Weights of a small transformer language model.
Size: 14 layers, width 384, 6 heads of 64, MLP 1024 SwiGLU, vocabulary 15103, 36.4M parameters.
Architecture: RMSNorm before each block, untied embeddings, normalized queries and keys.
Training: a variant of SOAP for these matrices, 574M tokens, 4377 steps.
Each number is 128 + 32 x the weight over its row's rms, rounded and kept within 0 to 255. Layers, rows and columns count from 0. Numbers have three digits each. The size before them is the row's rms in percent of the matrix's.

# up: layer 8 MLP up, 1024x384, rms 0.294, rows 507-541, columns 0-127
# down: layer 8 MLP down (transposed), 1024x384, rms 0.271, rows 507-541, columns 0-127
# gate: layer 8 MLP gate, 1024x384, rms 0.285, rows 508-542, columns 0-127
up507 102:127157148163079112107094046146130153145100171123147098108131077087102117185134151097149110080069150113153135157155160075149130181172097115117112160101088106088157101128093149086133068102109134106107051103088133143131119113084122162118125137118110189130088139143102129127196121139132141152100194143116169110106150156132097151093111096135211139172157184156129112082039156143132120158158
down507 103:198150124108148095128076133125113150126086053176144200179114118143161125143144112158135105119067106170173124161113085094169127145082081157158122094160146099094124147147191161107201151147068155214159158128155068134136210139114122120143119114095118108149060134084127131126187132108089131125143156205102154108113188093094107140084137130128178140104103149165140115169110156062080076139110
gate508 101:145106053120133141136083168088111171127109108156119119069141108121181067131097103121123110090124084110090048101228180086134129107170142165117149121123149119119080168198133167102164118117138150172092145204107147163133126123166142163169126149133221112131149103196137163094114043128131137123157167108160102187107149132123140094120153101138114065131148146112153075100157067150132192149169
up508 099:059078124097077059106085172169094144149191121086127136209119100112126109136071162131123143138133132091163136113130086127158152108112134123106078179120112132168180125150151133107101147133113122085116086111139129097181230086086164141100125143132140096087147167106148097159193145160152140099125122104129078122155085165128135149120085117124137121186121084142126141142114113080194112107088
down508 103:146109181119118135134123095155099175140102138085104120099090230061160061107131149128076148201169137167163144136093135158102068121105154096146096158106119142036091153151137145063129074152101047137073119177096128064123127129138137154113106158171061137152076128138100122119143145153087088099100163126158122163161099180152157166141116123108118147164129167157107211152201131087091135199132
gate509 096:110143148108074121170187143140189103148078154198175135064097096139167141114114086109103107179101132129113089116102131110118153105059131135143146141104092172163107144141091147154105133119103210110128113146144110147029179158137143143119160183125124172093072189165167118211111108140094088162137049152114108122130088103156110135077090143142139106182102164102131108105143120135128181177106
up509 096:147127087037108115110179111105121084119107141148100115113111169133040134154130127140164127118138110186113126126116177139067071145096116130128167090121145170125111107087104089158153133096144142163062127115148101138158165112139034062128108127137149159105127103137159090177104113083068068171180150074098117185103133145126110063175125139107194125063146051175094117131105105150099139115094
down509 101:112138124126084087105182138078082126119128139194122176172145123124130158116141123183156077126137150179122154170182137088173131144196092124163153150158139106071146173157040066170167148167196102126131121060146135086132101155160120134138104118255135101123133076157146084142086105103125081149058166102114129111114103128134141085089143117138193187146072140106109137115074140088140194097132
gate510 104:162177102132155144134146106191104149060110108088145176171093100112128162146138135097099190097159130110162164131114116098140125103159117077131141179170121154168091104139113073086123155135126110121196096129136165111117084150177154089197113090141174176171097100158124096103141109163145175153044110132168144142077100118148109163140123139125135119111145075190096134116135140099087171130166
up510 100:108146108145140142135144102118157123106149137088151115163159137163182178094085099098091136109193120113092164138183206118128158193119142065156145144130146086093142118089160115134086144136136111095090092141113120115188153146163146202102143108147168109119092124102109107094129125098121096079205152127097168191119134112071202089131141100091117109122152136096138108132141107063184101184116
down510 099:120152124186136130189140099136147082109116139166126140180118107194117141139143076147127107111133118094193159129110143127128039155136159070135153126107110134101076128156136100124096101096143177131148211130132175094133142143109123134162142142000135153121155169178089192100122163124123153178074111110121171135147176163131142115127177112178130161170088171103139140116149142085161115124194
gate511 100:141113120117097174129130140153142096106122189123140182081124117133129087170131156098106093149159127082093164124193154121135149100137123141119112114180168095094179075177131112155112108182122126100145108130137168136158149143128118101095137067102087068142101139099193083158135120108167165136157086099119091185065149153164099125187117086146112156134130105149132066070171146151127135109140
up511 099:149123066119145115180184145140089104108171135164152149172100161114111159146078130132134086139088195190056105147157126082109091109077146142148125163110163150150136145095137143109054143148126169099153097172097107160108099145189086191141135115116131156140117131155153183043093099144116165095182116173103092100131154150163132172104119151119147162085112109091143147112145123136084093163088
down511 099:155091100133085122157089229089172075136136141141119065084083170079165160134154120135144084097105123119175096103083150158085160111087142098131096095186153139117120092084115099140161159081125120167123173097076125134118149071098139170173106085153073173136083128149082093157110143066159148116154172158123114153079117166145157162141107121134130101192121081124139148136105099138134122155175
gate512 099:127096041156157147119081162124141083091076093077141148075075155128126160120121135128138102152046103142130154109064129111106164146131077178130086126116115145076144091165119114124105114179152099124161110134123134119119166136141144194126109104141153104094158152135174106120156136164143104097143141104126177148073118131131126107150166118104131115124124163112125137142067142197119157121146
up512 105:113131204124108181111161122120162103120130179139160133154134121151120132134181129095171105089095127171159115149126109153098090171191118082139100211144168113081140122103142048155158109192141155145113144096142115087134182157155091154129076084123143104162117105172093149173109138069147076121063080174062120079097150123111218152151133103151170150071126055138119147127143143127123196148164
down512 105:121090163137103213136101161156130113089108141112221190118138071166117095149142145080119136119174105154129116144113137120144145103175100092083129155222142195134204137155118096139139102169123146152173102101117127168106122151109110194167112128179124128102198067206087118142079095100163071111097122143158172147134145189107113108117183104132164161139109115116084084153157112161105112144103
gate513 099:125141154137151177117128118105103131132126158075028097113105169143116149122132175071172170178121088125158171158095117119085107179141161145166139158116134106110111114103111156072146156120127110120085131151089091129101153084144182106142112141152138146129126146091180106130123070126152082096109128160133121067115074132135154100158125136139100133132133168127095112155087123089128129135134
up513 097:132097105129104165116108131134149198164131100109122106133103139086114137149130110115118079141104110223135090110092144187141170112093139164098115144128145097153108140133140115147105113123127102123161101089190114157139118134153181105117156168143120095176104122189126079140174095164129151141142172129163161122088126104119107187094137089144087105145122201132070116095123096145160137145160
down513 097:091046174088112147079184120070169120136144097114135093139055144218173108105091134111137132134111141111121134119123236126103118112190093152118143111113156142131108154100169084118130125157152127123098130162148194103140147076166133113069174175091124109229066195142190061103151118138127194129076131119149183076118177143122070120089102143139126168156148166137127118152128102177096152125093
gate514 096:146120107137103162098125140132088076143093100153114094119132104123085143152100179107094097097140058147087083154203120101116109144129080138076144158139171152150130067187157131094131135124098172123140124143183155099072100172109121142139193139114144104094107152135121141181087111055161127160074132164144112138106134152199154098104152102035161138129140136157089095170151119182089128149182
up514 096:110085078089160124110048130131169190110148107103050172154082116092130177158137169056201106088088117129198132107127092055162137083187146117132151135132119136095112120142151138146133144144132086111131088114133135152187170107122170196131129188111144132128139117107163143127136109153053128104149086146086122122182131163146086125095136137135128127142137118108138121167087096121122094142121
down514 096:134113192100094161185109124118154224174138165172136102078147135151149113095190035171085144136096185155132090076159143132115161109136147119155145097138109177107087153084183123165126151070152162156166124134093156119144130145130167150169169131052126123130123151136088130190101145098158114082120123169109085176137122124106131129191173130139088141086112179152164090100103105059110154075111
gate515 100:101138150110107099165162132151122115117104091175120091142087098139173151162113157114107135111106118146146131144119139123150081137206161125128108119149106116157081163109079112115056115134167196141097123148113155126120162142097129178088113103147178079108153168150127138149125137136157109083139151116101109119093116122155218180203180118057104125175136080117128123064116118115088144143139
up515 098:115139133136161142137093152156154122088094129166110098194162128146154118133178146070118203153112137128095062138105116125094098038146090153158144142117131143136101151173115081080152151163114102157115155137089108134109109104111144180137048115138135163106145143126145143136161114146086170130119130066113100142085095100079135141151163179163137110149165063084081130176205155144140080171072
down515 102:118081086124149086089107170143086101155023115141094108091119137155136094064093141112119184118138048076074125105135132111119119151173130094124147134069087159108164153124129162126158219160174116203062067150115104097120103134145131171088133091127073157170119143136130113107101119077149170139131112113108119149139054172101066091110091173118105116073155111115097144087075139164146138103124
gate516 093:134108129098143121109143180122144082139155128146162118125142128104150120134157108089083126158119142078149142114118117141117120187077123181129114136138095154128114120142164166128183099093113083112075129155125142138144128115111119155103163096156105144112098049162114071149103129132150124193117110149127152110071138106085098150086117154150138112097107092162218132115080096115116107140148
up516 098:134047141050134094125124110152151126118115168141127133186131128164085085062164099120130109167102075094103131132121104137156198146097160122184124073174169131150046137109086190150151151120107164099130083160159137160176143141132126157136109076128153139161117146143082093142110107128143125096190127171088179178075128101117096077154129069131127175121091073174170158109164130101081183138098
down516 097:164098109137141081145175170140122144152123150112116142142134174193143123161195070162054092136131083106098111115169072168127081108080149121131135120189105107154072182196150134168141144119176123141137113151146103143161137161149116154154141051166161109143079083102120106108113118130176133128106152173100175139110101143121134096180131118147114104143111120179182101120092110196076093073123
gate517 099:129153096127116118089107141128144165169164131135122135146167109098071148128149099134132160161080112051110086144120124106125134088184139179133122153136106145158177121116168114084105075208131127155100092129164077116146147132076175139162138155128164115163125138124113154104130100169128153088111069160138154118088172099096135135161089100096056105084123108097120125130092160147120133151158
up517 100:087082161119155170140156153049071074180150094148113142074077159169082189117113132118169097169079143137115087052140156122164114051099137172099155145120147191165148172101125094104162183163108118121088186101159122120111125102188161139186046155144156098111106130184140095110100082096171134103116164139199124105120096093087145143098085164114115104100131102191127161144122127201152147092110
down517 098:157090069187162169077116141130136147127115147093126179137141121095134175123119072132124081130114128102130145146108176105161128105117119150164057124135162140121127108130106114106066135086136127167109124090118083138142161092087064079133099127189241138134097129113164113102126107119140138178122097186140158107150062122114069119101131120195128138085212043147178102095139181239145110088164
gate518 101:167178130163175051103098094089104087081175138161085158159175165116094121132091176132149165114100138098112134139130098123147123119117120132140103149095143167139162132132113101082149217211105163107085107182121096151102108074112127177099103077170115191133125055059113139075165148117148119122108178052161137144143119093149139092139114134158113158165150136190136111034097142144102129113101
up518 105:121099167140085105107127149110099100187095148110105099153098141188089074107106092168134162119100096109124073205117103068088115146161178179130150065065188142155121119150165121100084144148115148110106176147092235149138121107150223086169125153113140158158181151085160133141141161123167123115096143091078080075082110138115114123117143191131158157146070114106139107093099084122099157168145
down518 105:090093109156062162095056139180136118075142074186146146129165111179115137118216053119132109175051115141176132114156155133164054132098131154122123132118105161184149139109140148157095161070175114153107084135110169169104080160088112117083122141100149088108116049135171100148138141133204141095112176116155163173142165134130129168143165101117190065145152132160154100109136109080167155138147
gate519 097:128165181163156119101135131161118082134150135171199197177105106122150117150146070177031144072138136128136106066147135186129125178084187114130082077143137130135087125138120164120117114137095125106140090118107090143084118117124124094137024161135095101153123157159105193180085144162155161107137104120219177135112125131180174158140133137135172142115107174134139102144137151124100125116082
up519 096:093089131130108095144050136163123113108093081139116081069124143139120159152180107149147115116170145138148107112113152107133156160107102112102127156098140101113189070103155170159135158106177169112099088147112090145127116112107176121168114102123153130127186023100136167158132150164104155122116083175160120134120111065120148108120063069196149112149133164161095121175167141109130151107162
down519 097:130086114136068090056140108147217094178135170149109103175109147147126143128099133176121164115121095070177096129118043122117153110152142166105084124067116120145130115157062083126095140152142107089144150120065111146156086130068099183126159124229148133104079126073096141104066090096136153121178127138154161121137065214134119119116149085154087200148143156103147143169123143119094112137120
gate520 102:151168160136107186156154123153123132101078180149149138092108127113141150108146128082112122141142150156171123130132178161147073136118149139166050093164186097119163131104090148153187102145073137150104099175149079114160121169144141093116099124128183111096089138166132156215166146139120160116168205185096127079117082159178138135086158083175105133125112172143129119128099186109184116170118
up520 102:137074139132119166124124102079143091099118130092173216069166091087137094108097209166106104174082177105048074087168124164132063100056116143142133162126088103128131147142124088098105155141136095080133124168093106119133140064115105168094113094131116164125126147133153137087127235084114081148124138109126139143100217090099124101111105118133151117147109106143107181139107097143112131138134
down520 103:176179071159184142167130122148125161101086130129140147131172168155110163109069108130113124130133135129119157122119070125122176145139144102151162146105175124094169163100121145156071149138137088134103041117165134115134184075137116106113133135165135165140112158104117195129042164162113145139149047116135078122051100079129141108116150168086176123092145152153138105133133100117139109163098
gate521 100:159137151084108168107115120110071098117092112094099139104148127129171147159160196145214034112155107117127174109100106171144086141169073128122130138122121103155134171143134136073119175139093162154082138158100084089079075070138112102089108117145124166106103060131141172149087163140088107135141178160111184141103140125173130183185115116128123142145126097126104095138176135132016076059154
up521 096:139168172147104100124139132063128156062137098100114150097133134155081136130160152144176089122117188142122083127137123090138116062138141134104110095118132097136118185139129123141159077150154105162103174183137051065094097108136151104130196180113052095118160150138096165101140205093115179160110191115137101125164072168186127134087154145179139170096090117140110161129131092135131060102134
down521 099:098104135125124077176180108093166185114149197172103109101166141132090091106096170177143043079122169068065090100139133164148123101114095191157122114081082141151111149126141138141104099120059103200110115178195118128106097174131134099110103179084149186189103168131095082091186149134106140163150120101108116093146063175139115137120104194110125139120092145084150124105109100136116086104137
gate522 101:116136104094093119142106108138084132146159137107155077123117098091096174132160161117072159168059078107156172095133132059086163146187128112127072168060158130136171092120112131205142181075136113147116123141131153121149139133144109126166184127128145077118114135146158117118097101196154104113124130102191130023097180123124126117147124134100127120140108085159167130097086128139123142157158
up522 100:132156105071082063155108113087119155113148193161130130128072117142152150136162091169113073119155154124156121124073156172177088120107104154144165131097094073099121126104120127080113166166075157164115113104161108116174182067167107122134175106118108139141195120171103108123139119150117194153166132131147147175172121088148102125135179138152106087120186137168140177085110149115133102107100
down522 099:154095172107146060101133188129132167137134146089128108117045080094127161094157094169102125132138095105142101116098129122155085116147135167129116090162139142137130088141115125100117114137099136131132137103129177139091153102168062124119182154142153099114142167165136123147107081181134123122173217150140088114155158204083120101145173200146115112117119163165138147115153169186082074060155
gate523 089:153141168155128147219046115117210110095155154099130150087168145140032157157176099130153133184176175133137125121154154113097134124117097171160245128101123082159127128145181121125135126164126049112108124108120105141181158095183142113119168105134101126151109107133105172098133135168141154145134169188163071130119121143096109146161099170090088119136103111163173081025141113161128103095092
up523 096:152169113100092147159086104076128149145152138135142160110145138136103182149130109138143079187194097165125126101104103115164044181172118159141130180072130144158098124146134113166151170161057070144125095113128112102158096132128083033217129117106143130093148110130146137173101075187177121136102132140162135096107114095140155109126116169131089138161120108127148082157116158155117099125064
down523 096:098095129145150140150140191148166099142146143137105102107159089182080119131119163079131128161129129132097147135120127152067094141167117143082122092182141107191184173159125111118078123100144102152076189172109158171124136164109075132078128149125132136094126088099100043166148119123109147147116124087125142131155129115062175174049067062075089117124127148104144175189124147091126198177123
gate524 102:153127181155109085177040115052118108096125080211149138126155170140145137177147112161075097179122146091163160063216105127181136129089140157132105163137116169179148112134144062141084135141160119099165124111051137130088090179185158166147113063125183101105163152095173128086080129125162145138180110164117125094134123134134108164122148137096110147102081176089091076133154141143111141164127
up524 102:116139141197061133156103126104103183100147124104136117196152077146167190101077124102174160124125100079121152133144116143168121116084098073134197110117143145193117123063104114107095139146146129114176150117130177189118102146094143136117132060126146065094119072111084152167140125102132110078089138146128123153101144111069115162136098099181101169061111101158139147122090142147108141134209
down524 102:092135135184111085071110114136175105143127138048173104165116102183119164105086156106111157072114155136135135145174169155108191110140123126162160085154109080132091154139126105129122150144148074120114148156094155123064064131112149194117123117179160116152175125174102124133104167124058100173086151132159099145131131123108150064046142193187104142098157030162092141132111173144125167150134
gate525 101:107116143131150147155106109159136086155158144095130185116170155131140162113091150119126069148157131166076163110136173140122118096103153142085173126085152167129102100136133086132082155071149147118122113114135099111128069144147070096218159113144164138090097129141140134161113153160099169199181099115110154114174090128123058106105177163098086091116092087181089121159150170124157089144156
up525 104:106150146117117131099101171090164140150149166121147074121133124070192132123119102094148103149103155093135146169081132107090131147076149106112078110141102144155146127132150207141117114119116100134125123213104098136142096146165073144128067183124142113054100130122104134109142143080124145171154115123186180099124179088141129146090105144172139161142112151159148150137127145200126193053124
down525 097:107086098141120073063130122142135092125153101114155103119134145153168167173091115189165168108137111097139133180093129179117080097123099173157172153085150101137157113103099158127104106148144135151180115123131068166113066157138054104120155115214082121123136183180164150147088112149150145127097088108085159172146153147104137117133122145118108102148149084158114155103205115130160183078154
gate526 095:132173101075118091188172103071171102151119134150106073159130068125090197100128089106123126102149070158158130125110121130115121137096088109107145103128164152190152095110086128100136161069138150134120111073116102185124054183170086101075114141120159102112136110170137165103187123150156109135182085195087149134090137171126118119151156137090160104110124114132159151176089116207092123083111
up526 093:110119155184169110119114121141126088126142126172177108137172125075068136124113161165097108124084164135104127149107119136082113139112070197136147113100149153107139167165145173091108165150157137132045125162137093110176144104127105103111093132101190171110162145128188160147071142100143118117119104096143186197235107151203104102121153077121148122162108129136121114149142092157177083033110
down526 095:152041129099146081172115129138108108175154173108127086165155083091122172097097099130114159133072123096128122143139116147091115113087092133115172143129157095153161114090101080127123119138110146084094099157157124100085105182119121162093123172181121122110145098180144158198138108159098096111101078039213130182164130129106107140152129132158110143109150102133191101144171155169165111129105
gate527 100:138112161108159145155112160138128140117107086129102148143117104085090130074101074118042160087150125149064163093186193157122111177161155077165143101126158135088096071111120142071136134134073119109148159149096142087150143091122121098150122064147145168104151101117251121124162085104103112116190104100103146130135129087135129186119105176110113150103137149157113160099166150097098185172152
up527 098:096106117130073146073143150083163169100190177140102128152134128112117132139084160091137120176121168127155084096168109106102108143115131178120126128048151145123159142126145039188142155174090088148149121088166080194104096162115146162101138164155140117080150140090093155050167116133128135071143162184117129193148175159140160116141112122104092122144161110143087091126112096151142069179108
down527 099:147118155137110155153138156087151122088129159116148156090129119180142143151079135163122124169133164173144141059118120115075132109067174147134123159048139167170113141133133125179105175120109070158147129059133129145089068147122143162135138169139147114044179131104116122083149105143073089069143120135150093163175156192104110102179059130125079121156156111092123091111078104140129141119082
gate528 095:104064122130152158176091142128150086155184131161109129135095117175106124152133048160079079169232142101109123139098049100111118135127118135105149099143152099149138120137100093104125137125105149132147145139107154146118164107133153150150100133135083110133140152178139162150158201136087120146168148142087057096171066124092082167131132077118160165085088087104183118093132130178117100155089
up528 101:201147118156131195146123160095154138065137144133177159166119127107131125151081180079114156136092155109161186150145128138091140114118120060104142090143186114100163084124118138062112181152164100113099125173128102171144145124123097163170132135119200126193131148154115178037085117083125093111094122125120115144096137160162136116152110110129140112138070131113159121164118099130134131173137
down528 095:098091120050114175100174115111135110123132120119150132145096165139113143109168045164148163084139123128178100042153159149103191089152169160118080156155109124138100166151144151173094143111109123047107192125172125097158139120137119151091118158030096124137164116141128074059091137099161113143101078135112108096182190135149122117211098115134085165115130154134127186117081145139153139086134
gate529 096:072068119106081163132104139130150163103166087112145164096117087110106136130147109111140175128144169144075141141050108152106170173088131096090158164098118111154099128067081157096134114113136104142176113219156151146080120173108164114196052138131141136107139145142099074130108177133207141088106201087112083094166072060103140102140160161130133125130113148140123168146152131185150124143153
up529 093:117149133061145171106115129096109085140127156085126123147121058137199094125049116063128143112092109121102112139158174085161092094105087119152112103159111123118091161146164162126141121077140114124116100177138153159102139160132107123084162152160113195107191119104112092123081120160121147107128087166162117089123184137096135132137093096170141121129164124109150135078097075082098167115169
down529 092:130186112139158163115098103160093078167154149132088119145057133180151047084172103124148058112112132099094141216152118085107156120098134118115104131145158131112133113133140142141103169156121068127078164079167090131115094115121103147102113128255082128077078094118122165090116118120108118162211102132167141135100153161110174139126149128118133125098143127191142102127124110118099147150129
gate530 094:086120119098133223117180138068132142122039114183154105078119083134086139160103145140157169132090153120095169086059052143160087159140137214163149153109120131104131113133117149117103135110067137163110137101172120141080155072111206161167165147110140121095122152143104139143159130133140168193138120207165121097075136132091107119109150131099094186134105173047118105131115138135091093140157
up530 095:106084051101129111151162204127149147081141088134125145109097153145145063169160127080121166121128191129133113136102118075191116167151087148115132136136092142154111097130138148169110096103113119119104168168222095138112112189097125117176158148110158075177135136072148170152162158042152130099137102138114180140121094138087103076104147090171122058079135196124084100155151103088122118132096
down530 099:049112127128157122100162118115173155130127121147144110142197070166095124150175160146137117102167165163108124097179122134178108186142078117116138181085102106136157137118090195138150112037151085080138202101106121182118113127149161090169171114032117086188104111109119146149138158148110139116104173106114177142124175136101133149114128111163117065103162141089159117157121076162033119051112
gate531 098:134158079131142161140070136192092145192175167163165180109182097143116177135116135172147135114107150146124122099145109212170134123148148118087152114143151137126167076057122150148128122117113132146067167158187123098110131166153117130169153133157146131130081133079168135064128101154104167099124098100078127117093077132142126125112166215135125106068192171087102154149120130121086137130189
up531 101:161096125147126090073096119127120110101122163104115145113137136115145163119174116137122134114125177162127142070147164189142153128087118095159146126162121118136150120109095095129062091173142150129133115122076048157101113088150096113133121073139152120086137152179135156178163095125140072140147127060104099108124082124098179102110098058135067117070159128113137063069192079096127103166162
down531 103:167039148108094114103119095094133106089125124185145091119096145107135072157118152176149141139172150110111072155135135138081087141094078162110081112212156158126132172104074138126159093085129143149131173124126121110085065111114154164139157166205120113185155116147116138116147119189150059161191133140115103100090154133154124094152180183155132127196132145142133154156120120115131137152141
gate532 100:111166117103153122143099162093194106103126129106127109137115109160142139091115164136105132203097117170143097109137127122148095086169103148102126213109159106120129152103132161118164112124066112132148097123152128124132152124112159068147183072148158093142115123090141060138051095181061132153089149143165143164147105095042110156112144092090095148126154122139090155124204154149102126144197
up532 102:152113131154103120122109170120087148151160114095133106112106114072047117170088122095116133066088043121116130199172162102093105116123153163131196160149133104119112137167145102149112116102107125176130098124113116162126113175102140145188117088133104127107121116091150078120145170155078122158134157163209129159090132097136116088152110065154106135137115155148160171135072152164198142126133
down532 099:121185140156149126098082200128104146117127135133083177125121136176087166097168182091128066114071061110120126148149143160159082099151134136132141096117185103099115165072104129164126153117171099036119153139112057186188157140126142153099130157226139146083128068173146198142110139163116129121117157147115151122127098094079090122103146073124151150113097120119121158108092110114104149154110
gate533 106:089082086109107145199144131071107123117085118120128102121163095060127125140148096127110096118125104111115096120184122165126102151126098141117123124212139076105129150169162156100172096147152091104146127122143079130126153110047126154078198158112112164166079149042155123122132119130131116138143155186150144147117055088073175072157128170088155066183120184123199089139098142171067112130079
up533 104:113106165121153134073151140128095189116086178108140084132168133112093084079169142164158098189142107169164135105099082137096100135110169096136127113104154067140141108167103136112157087103134140096139110115135130130097119076132152110112088101125165099136102068115203150121126203189132155151161180103086133132077046120156142119110132119040124151133111176082200121147100134120107124144146
down533 101:099098113087110131113105108153154153122095095105088099128103052134130130122143118150094084140109168112148078142130137140155125129174188126172120173173093124133143141129165128115190076127173142155151150157107092118125116151093132145097163106253148154157063102145120207144127138156113091149109097182129096147129069053123115147129111187157152119146138159147166114093125125151081029134148
gate534 100:089160131117119107136191160015204141139175159181177136153135094139110122138108123163139132129179143125152144115119159114068110109131134129143158169114069107164126125129149128126098097115206190121116069100130156141208175144097125132085045174125087134123128126115162174137160120150154105073157120087149125082086125107148183167154120140149079153193108124093113152136130140139081115139073
up534 101:133091105082149090041118109204094146148149140152092099151122092149127136147167116099153148135101155165100133118090127198152164142151169130170085120107093170131136106120067094121134176195117149167130128109170133171128119116148151135159157136114082144115131173110131137136160085127156118146118159121071133119122208090068133177117128198145131168182148146120127131125095114100170165138111
down534 100:101155126096101152120146167111090167104074148133160148123173092117142159212064117193150102121116159164184125175111110083097139126151141147181097085141136144086109163154187083177185097190087130113128191109183113116089173162139179116111153117165160168106160091163099119119110082141143148150138115120036128086136123179134077134179131113108145194060179131172110118150117104127137094109103
gate535 090:204096129085111150151142082161164121123117150127123114156139083141136185097104105052150091156123106108099106087108084176084137135125134064135134167113120106102146095160149116133199096123174071136072085101121181092110041150172155116144112107096174123177044137133112157085132080081067098131155101136135149136113134149073109143147135149077188129077181139160166134159100150115198107149103
up535 092:190158136116109120107126147114097177060152155126104103162161107108185143149134157138088121106138144108150122121172147175091080120111109126127105109126115106116144140162113145141093167146178124125088196145144145171082115102059151112108159141120150157112110095093133159131158132098107063136069112162130140142110162149151119136073182117127117070144168078155110102131153112180170212125112
down535 094:133156154117084151090138109116123197048190128156131079129140137120200134077097140115127160117101085135143148109121124160082093173144108098115162077147119137072128159178100126145166121143152168109071132141147156154078130078099109088125112167118120140121110112118109125149134084109112053129131118182127125143167125106098158104104134144121119100134071122163134123142137120127143178177177
gate536 096:118175133133128098133131137106144130095125094126104144099133100143130099135113136122082177182101101177175130108109181108166138115115168066124172074160117090148070146142086114133157114060170164122158115106187108155129083132103093124111173133089091177110118128178095161125119131171149127139106139194095144082078132101171168149191114117102114137167150155158148125117139148193211069111153
up536 097:149161146047112125143138153085144155176098120128106126094105097146092146135111136132176155126084173153137132143151111119049130157138129052109125098104145153104118103098109107147113141133140101097135148176099169133070088091106166171133103140111102192151158097153118109178083090115137117133168074099151119126121108128103153114156119125102109138083143097100115168128113083171156131197161
down536 101:114107069139159106141120130127087182165101088138093116066170153110094143176125138139133148086152112145173143134117158133144119130134192088134156122142158135134146104145109122076135120093130163121178117136107067116116112129070125170088106124004112129117145108030088097112164165170081150102143115169138123104089194164100134162137199147061142118119151122156119160159055110135093125124092
gate537 103:182136085119178117130112126158109123100075186160122168101114137143159143125151117133157107141137197113125093127138201089096099192160170118155119162108074110133112136141103117132163131155160145150187157086160163184174121113073152183098140118154054090124139165123135134072063121161160135141091141173171157148097086165072132092138082159167112083169174129109103133137158101132131118149142
up537 102:109097128115167112050156134124149129132137114130094106136099141154154160071123115098088156112098148147160132097188142139190116122116139126180142140079083147077111208136144110088080148115104112098075161087137097073180139128122116071087148142155108105094141141154122098143112109146138139110008153133126116126111072111128106149179072125137128165116182161114114174165084096102134098096121
down537 102:076135182113123125172140066131156106138092087099160150135151121093136208118108102093120107109155137098182139090135163210069172128090125084115162072175202174096149165100141109049099138075091125104075183142170132118119126081119142132123093143133144166110105144115123154139114159136189097112106114129100119123118173136165151186161092140146142179080136159178150144126155160110112092113078
gate538 106:129102076106144143094135117087160179151112060087110146153112137134147136102155121086086140111164096193198146154105168134179170176120176109141102150108115146108191127111168139096108136111102131120106115080111080148146140157117073135200138057107129108126162144149164150098168109183116115059145150160117115115098074179121137197089108159094094148160124110135157097124119149121131115140089
up538 108:135154154125115079118079097127132109133157144103089126137116109102139175117064154131085183158095142185106070057121093072102116157126144104179127129074100094126057129077112097096129109175116133113155116101164129148160171176129181127200138101102163111087099125159127116148183076101080124080122068157108094131084138200124178162116103153087126164090135131113164130075146093110109165106136
down538 106:106147186143181128136195107174107142113158093123090153147117160169192115131168102085113118140094137096153126089135138107133126173146050162127148172112133074163094124169131136136135134175132108129102140138132076141109152145119172127090125106255159119128090155127079106165065160097171110134130165167103125157130112117133071138156157126097142128109143130101168170176198148131148081164107
gate539 097:170105179126132156150168190107171072096115050112125108115138105175133160104062176184069158223152073113084131149179141082111131122131115145136144137140145111086107117147129105127150047127099077077155124195177140194049145118114197089146084109124134117149134087114092128104184126136137145143135133171144125107081102079159130100136129117093092120173172145147136100119076143147167147181103
up539 103:113166159100130157092123125148155051085134160109189142149120142055084103140190160104093082160112085117129140137139177109150157177097120080157177145110096082111136067107159062132164189170093176074061114142081117149105146103117147104134133144135156101079128124186113135103140155179153098180090118132143180091111131184122119045130175125136137164089120134127136122123129137052172123141141
down539 105:090135091086162166115109109140144066172103136046176125117132174115056150126096139099115123164143147148110162163147114142137134084196106131145118171122112153051101100098129114129151179137089059066081144088114065102105145107130131131117128179255098107134134173182145169170117126113084116116190130162162151188125105100076156042086154101128152085102102152113096126147162112113115119104100
gate540 088:122191118088098129147124158061198095163112096080100086134038121124136088150118119165106114138138074162104079064079161121199106116166033131156128110175141157094126116129087080127116121123124171158120142155141167142066146176164128082169166152147112119198122151082116159155083133182120104073096104191165120130134135108129090128131094101068170072117125146204149124085082147196141188139148
up540 091:077099125136174134112101143129107099135146095177119102096075169106125179118143159095125101150145163133152175164148118128107092123130172149128136165188163124154163185127129131165133112162147123166042101153117148103116117133115124155180166171148167126110153197107138123105099135129075120139166095091103127088186146126120149101163069127073178169131118077198148040080136149149208105135093
down540 092:162129126096067151164158095056133133124187126061131065144105158128092085131083112164130127136137045150123071080115088126162114120098130055136074124173160128088096113105092146132125171123122153119126125107151130164139139102149109102145125121000130077152130111091118174104111120184133158120081150128155072119111160151083106139155098094152185090116159173091133204138134091125114152148147
gate541 098:101127090129119166129143130114078116147101098167097159160155112105123061152164106083153124112131181144147145199159118160136121125172146040107036126096122061101160159112109168066066129156193076113135187134071165124140118132109087160092086098142114100113130191141187126113127110191148094069133121136120186132145125062132187160136154147184180174115141124132101141172146171128118111166122
up541 101:128164171125131134116083101162154144130163147148084079112096151165135138072155187172119112093102127058125117084139131078171101127111120175135181078101121192140140088109147161137117122162154110174147150131135158101099159122145128081144126151123127148138144131119153106096079079103153138085143114145055111053095165130213104187058130151125166053088109136125140144084097154123095132103111
down541 099:142176131089131174097119100169112082176089156139134117160169151128086176155098113122094082117146154072145188152126101091188119160104149185176133083106136127193135157111075104137183123063222153111096083113133129129088196095158142117150202132208120135140114137173108160174095126108147140116143126149121114218102103067082125087135125142108148138112151110121153124143178101107121148122200
gate542 101:132138140147140117121094144105178103090123123073202108124149105116174176085171055118058191147139079157131185120121112136130094147128110141157162141107105147120147154127190151110103170139178166127157124125136063152169081140102128103177150135108165142120147080185161084125118193172136140128138045166173112121132166098072101127096122060137139116112144114083170120166138193130147088142117